{"num_key_value_heads": 1, "init_out_by_depth": true, "weight_decay": 0.089, "train_tokens": 437600000}
Each number is 500 + 25 x the weight over the matrix's rms, rounded and kept within 0 to 999. Layers, rows and columns count from 0. Numbers have three digits each.

# up: layer 14 MLP up, 896x448, rms 0.129, rows 866-895, columns 64-127
# down: layer 14 MLP down (transposed), 896x448, rms 0.126, rows 866-895, columns 64-127
# gate: layer 14 MLP gate, 896x448, rms 0.124, rows 867-895, columns 64-127
up866:471521482494504505480502520504497520482533498500476449479508475495533523512530510515499480488497514464483466499436557540529510517504510498504545523501518485481474504492481524506503514537472510
down866:494533499437484490499518448570491535511485478522495491484494490521534540440504490452500493514468516476524486494497556492514471504484535508482519478506487496479488486464481515489458458560477447
gate867:547502530497453496523566503502527506498467488522515497510490541489493515491513520454482497468500496478465462453448464521521530472513492491492511520508508497474483501438469498490449519561451498
up867:522508522521525490482505499506469509510513483529509502525538474459489532504535506536480541466471518529496510528441497533509486444502519522507522516438503502489492491510427477529470491541442479
down867:562461518553524470502525485545480543532496471511545480495487493466479503504524534439493496477495501452472544489452552500471485514505503444499488505484452499505524474469526439473509517462493481
gate868:491550499544528492493472488504543486496491475522499521511530507509506535493489544488502465513480517540471476498489531473554523473455478509476492512484456489510480458482460522547490485516511484
up868:543510497484516535498471525498539490497510478526478494506483474494471443520513494527481524502466496541523517516495529549491517498501495467546532500510544458513486523475483494495486522497477484
down868:494482479523509543501515530494484455509487470494508480492486483492470492510512515515473461462493509506457497471504475515481525533495470525541510527499485491502464495500537507528490503506501505
gate869:516514493509461527470430533459506491478547478488524507516524498509495516480462536477525499486493522543509457454509519514464503492512519509458484524513507534505503463507473503477498432523480491
up869:484484515502502492499528525526466473507470530513496520499488502483506447515490486528499520523483554514454528528528476505503494492522497433481517469504524459483503545450545468546476505482497525
down869:518482533489489484540531491399481477501465459509450490474500522502483557506503502461495469508504506510530492467520497500509517504508470520506533458454525519503483494524550506493470504480514481
gate870:509499480501499494514486482543478458509535522514492469478513466475556463531472501522513468510516515467509549545556511507520516491504514535521446489542499500496453496480517519469484506466508482
up870:489464499488532510447524491492507492481505521519498486498543544477494487512550511506490469535485507491491516537542486459513525474451505486482500480480458485495514491509478493519498480503515499
down870:533431504501492485525501520465472510518545437517484480471481497532566498511520428504489532483497515479505505530534522474528536516529485543456505532445528469458494472494490481482498518557533493
gate871:489511507477475488526497499465554523487488499507506490503544528464538496504459483463490503482456529489503488496533517473517544497491503528465454485483463494480497537473485475493511486510485452
up871:505478498519500539496468486490523500488505533473507475491529498446460488521507456441530523538478530484479486516501513507518491492532498521443459476463498490503487526511580518536474497504503517
down871:459497502476522527514419443493497462503499498535503508496509479498464503461520501532535515500506538507519463527492503515506469516529493522488471514446540476486565500499478483483512524489450482
gate872:504502445477499458480501486517536485516484463469480460487506490503479483464485468506507496460485511486543517446501515492511554566523538475525497513444472514531523476498463456528519455533521515
up872:473489554457515499475512501493478539492476567481558485466509482522520496481499480531512477503484511480487458470492489482450474470512449505528447516494487488500482510522479501506479527540513503
down872:480529494486477458532483457510496439485519553500519479491511534512493533530482466526518500508492505485503544509518471483514515539531582478546527476512506559545518471514448515497510484527475492
gate873:499539498449481462501531502486447501520499517463503469517449518469532518488533491495490470504494568507492533512490497488536442482530521515472499531517513497532535497486522508507501478489486563
up873:461507511506507517551477534514520535498537507530455514527528498513515435491479470518473501469528499491505510550506529511481522497447528500525517476466495496485441508480526493502478532488485437
down873:464524564448552467499468525528531515508471483530498533479478456546516487488483510453480505519521469526473470519555458491510508495552489494524532469454476522503492472479537488450533491441493458
gate874:516491477490499539555546502505490491473499539508474476526475504491437483509494466508481479501495510501501496493483502485483484506496515498504517524493519534504448494553540515498483494523524497
up874:504470468544505495505504466491494538481524502512508451467488490443555532512489499473504470543573505523486487534516529519519543529483499508497525467456560492481480493495454506522515503486508514
down874:483491488486520527533507511434437516504543497515516506489543482511525487508545500467530551519472472484471526489552544472498529503472520513499524503511495490520505494498421498505523478540540506
gate875:495489491536497511478492467503529533515561464478471551497512533525506450529483477505493486466504477497518460478503467487500507511526484476512472513534540489439523542503505520519527460468498509
up875:503529500492433527518508494524514514528476495497455444477498495506506465496499536507504512478487519481436506462511523479476495534473545456540465566502535486526495490460482487515495480488527514
down875:532498516473516535519524525493471498546562499501509503517490487500537509509549523533496516535485525484420503537488478512505506476484483532515521494443484554493498468474505494538495489515514515
gate876:532523493485445485510510493500516541518476512530498495520465507509521555498514497491491515472507446490525498446497494532503526521488495482532477529450467497500495487477504508499501516481472508
up876:503533492483531526468571529494479473501498480498514478515488496477507481546524486518504520523450498523459524499523473520479461482492477478459491515514512489461479510504548526494500513513479553
down876:520494530517480503504564483483481493481508483483522533490477507477502468488472477522492530505532508517444494454483522527543489523511488491495477490523530492487453481492435506480493495462563519
gate877:504475530507529500492527521483496487527498477479468518513501536537488507514463491441505511524495493466476515534462512503499522492502525483502498486484526482483500478478556492487504489502480496
up877:548470491472515496472497499511510506476501489496469490502540512501502467495490538472491464526487432469537509533454461501498486511500488479481496521443507494516510485458534512474487508550474501
down877:455532467481465460455523515533514458532518483532519548520497528489528494487535484501503514510505509508516515491540482476512463491511490490488507476502483475461500548480519536518499510493469513
gate878:457489468505500491506496546513502522529515571549521482519543528448437475494516479488502527520517519502498477535539498472546539502538476516469491510536525508528510509499525532487472576521477530
up878:501527543470446510509511461490482468520520481502516466496536531486473559482476508491530491469508527503500480471497480478504489516466498530476545503499506509517476480465479511547514524491463502
down878:507474544456539495471489530451477524506513491457568482507539514448502535489495470508493519508524478495482505480472500536515508435528523490466547514509518497498486508498498477471508507468520524
gate879:486459558524537479512501484521510475522506451476557550547496531511542512480512519475463482497539471496504483504497499526500509503440487511455544486475474514460488546508494492480496478494493485
up879:516499532542515487516495537487487543524502475459502519512502533491511509477476476460447450502508481480515493496479494510504483494479517509535513519520505503487516515468522518519495550532472528
down879:471541564527517475524476507526506501522493502524540461510483467513493484541484502509506513503498457447512501494465507494531471448498480463498504532492485502493510528493487471477524529488483503
gate880:487497489515511510511524493505466541540494504478442499524551494481489464490519503459516468462506501507506489476513466454519526497458521516522508516497520468437514478561507501512511482480499528
up880:509457494485484533552526510518500509500465530487509504529487476508522530498529504519500541492528480500492513456535522524500450524501498478518469514516493495487470506463446536487507543476523525
down880:520512502492480493552489468442507531505504507499510498546503489525484513500529470485515477486506506486524503504540506497433505508495531488489464502481464504492498524503478529495519465472515457
gate881:508506509507511500486487495468535475488502503480469483485485462524507497504474521470535510476509518508438501482483542519488490530507502515490533465491532457507492528497482480456541496472524479
up881:522498532484501493471522470522489466490472516516517526528491506486505515487506494487498499525476481504487495493539499532523486454491495505498497488484486516505493507498469497505465524516481508
down881:488507508500481514536504468426515505495490473497522500492499554561515478503464523516498513503517497533482503428493481495450475477533502486531559500486458473498475488461478507451503511484525495
gate882:518512523495465483482463486505499483497518544468472498483490512494481479492535505484466513489518496475452505518472472541473450529482490548477464488482525493485518528456511518479526481549468527
up882:505521497497504492541460549489489483536461514498496487523502502525470507484489452504519447481513501501489486485540481500536470484493460490549481538500539572535526514549506498508470485505495506
down882:451523493538496535500481521536514527508540498472487470516499522502514516494472474513498465511512470522546499584488505487523515525484497506516533473496512504476540452522470509446465508522477434
gate883:475478511518540454512514486525467514524501504495514439490455475459524472482520578492520524450453498508517486540530484528474513497526513547496527542469484488464506479500475477492511460533521488
up883:472521469517501508488477492506511487504503481524459497480455477473514499516497525502485521476481504473500499511497556482510488517483488558499483495534505510515525521542504478490490518495486501
down883:489521489500455480479525477494528497499516495503487510479541522501524506496543513477535526518464492465523507510510539515470478500524512487487489536467466510445493532508504462495522469495517505
gate884:528523508474513501540458506451467494534521515506504491526508538529521472502539488497490516515508539473466519519500528479541521474564470505504499488478475487516522479491543508526496519476461529
up884:542548474529485492522463476492507505527513457485466479470512519537521518480489499520481475545536472455537444481503568470481476523472480474466515520496494492482479492544526502512461484518463492
down884:510510480476526539448490536511548524538490491502500510505478471532548529504449535509468496517447490467516473468501513496461557568498547495498479536500494525520517529519506506445478493515518518
gate885:499498522525520520553481518531498482510519512515538507520496494494494473489489523469509498480463544497510486503495508489501532522502494495523509450464506527511486479469481499511495523467490523
up885:498497528474498467517519516486504477475531488510487484558515486483470491448552526486490476470479549488493508517505511572514513508475538496503487457471507517519509497483517503476487508497479531
down885:482503517504485457507508501464528481499496522490526507497509517490480486451463494504498511487518529459499467507501563480463555505503460456477513475487516491462470512497467490587540487525457522
gate886:513484484536464487469508481485497485478541526490502513461556475513515501541453477521494522507523524487511486487498517478477500474425519482500497518477522458506474521470516512481528516530476489
up886:543444511460457479461507529510481523504497478526528506538462473479500491461537463463502472464506478467507533507503487527483520486481501489496475529488454534509483495483481531522461473495504531
down886:459479516495531512516476501578507488496488486502513542521506504472470507512481490526469479475520463466469519463511516482487485545501459505505501520488458473480515516508492491501454519473524499
gate887:487468486524457495500443491475518473437526470556496556505444489466555452495546452499497517502506479459501475475492529589478460483528477531484474519478498489451502459502479547461451515520469535
up887:502505486473463524548539503443505524515502481495551450494528514504513496473481483515489455484493492493509486480525472503541530492447499504499502493504508455489506562512462492519517516503543533
down887:514460473540514517514512513457485500587527495507529514489517492471499474525512491488501485516513521481536525509502494469467485513510524515476495486520476495505451538543474516498523509528454486
gate888:501507494475479495471521505459507476488471514494520523517523490521559502512435546522454493477477485503425532512553484531521467492494468508516477533490484509514473488484490523507490486455463484
up888:527533519516449481514496500504493490493452479537522504480546541511516539493519567513531540486500507489479540468510512508489457463524517508525505474489512486504471514473477515469491511493497506
down888:499518484488466495485487501484540472507480453513466515511506461474499501506494499520512520501485523486531506490483465502481541512482522519481502452484498472440487536520557499501470541494477516
gate889:495493511466515516491480521512498541498499516523534519519501515494512524476525515512456487459488507481488490494500505456519487517495524509501515498500497457510509514455484502508494510529482496
up889:542534493471452505463501511492500503512512490511519487527506492471531530460531488487468503434458484462468471499435535456499488506517476531486490490529530459498541519476473505509522561507482498
down889:503499492510518504487511516541487508494513501506485514542533492493517493510473479504448519499467496529455539538487469494510537490483484507506478516503504501481477506505516533449493484492535520
gate890:469521506525483519482495466501543520527514485500492558439527432500503524535542502485487489544489496449513478478499502510465533526549491529492497547490475468495534518523464463518573502501561492
up890:476540514487524471464512501490492495509491504495531502536470488478489545513499512473484499511558503468523468494499516508519510559488458539514529499519484515541491491537537482432511511468516507
down890:494498505532507478539485485504510545467528513511515517542450493504550463523513478484490485511495474530486523501498570498482489507520477525529488493517528507468506519482479502464492545497504523
gate891:523515518553461504513524484479489499509488530484431478496548506504470493500528486516511492537484494510530507517536467481531538520516476451501493538505513481521522516497488530459542523501498484
up891:556514485481508515508545477488465509513494486480490502492509527541460503507483473526489449503479537517494463498523548442476508540463509508476482491482463536511518491521516464437501501464535489
down891:475488556440481489504486480551524477501535498457490527525451509472525511488513510523485498483504563528496469489534526504509498451472501490462495519551411528493472503495483486484476457500511509
gate892:508494530509474447534489546456520499446496501475476491489522489464528491493486512561467513497538543519513495475507501483500461518494468473528508482512487483490463527500521479450509469482501480
up892:471428488517545513499500498504520516550483469513505496495496482532543492488508508494474507515517502490495461503473491481522515500530511527505506497463504498502524503498493453487491458492490516
down892:495484477495527493492466511362470504511489514485506492469489526503502492500503486512472471514483505503496499482469517499503503481466468506495496477490533496538460484531501474492486530515472538
gate893:505494536465544501552466497512552519493451473535521480509522507444506513571526494464454481483513496525498505507503509475459498465553481503475496466461502519486483504521495533483520493470518501
up893:476459473493546456475510494530513495495530490475537511517499446554483508518463523507519540495468527501497513509505510510516544545508514494541499519531500521499547470494475525507519509523455465
down893:492514472507508493526520549440525490509523464482494483482501474510460484511463462511503477495494465480482506521518501509499490519522508507488509499491470473499461513507466527543536488498509518
gate894:519515535496524508519490494484500488479478512529491469437517519501528546543519506521534507492477534486487466544531524459499530476514499493494528484496473455485529508485518538503483540518494554
up894:489482482508491519469486475505492487457527448523465505505464513522537495483483473481550529498541564479481520510454515510517490543531499504486447457502438519482475489510540488493503532500494471
down894:537484464503576522507500475532494473507509496474503493470483533499454445493463487480492530511510532516525475523469487549508460537473490515487514501506501521500513497505527532465511502498506536
gate895:516471497498477479483501530486549500506573499495537505498461498484480526494458463494483496487526496513455481523449517492504473500484527518507509555528506528502519503523527485505508460504506491
up895:449535513508477558485541478493494509497430535546516517476470486460500530502541495472491482468486525467505498494511473508514488458487451472521510478546498493527473493534514510537533505476524522
down895:534486522497503509509534472553522516498519399492494489510515513501465519528466489502502490579500505548494468493487533514515535483518541513511520533488466551485489464516511501495504470503480515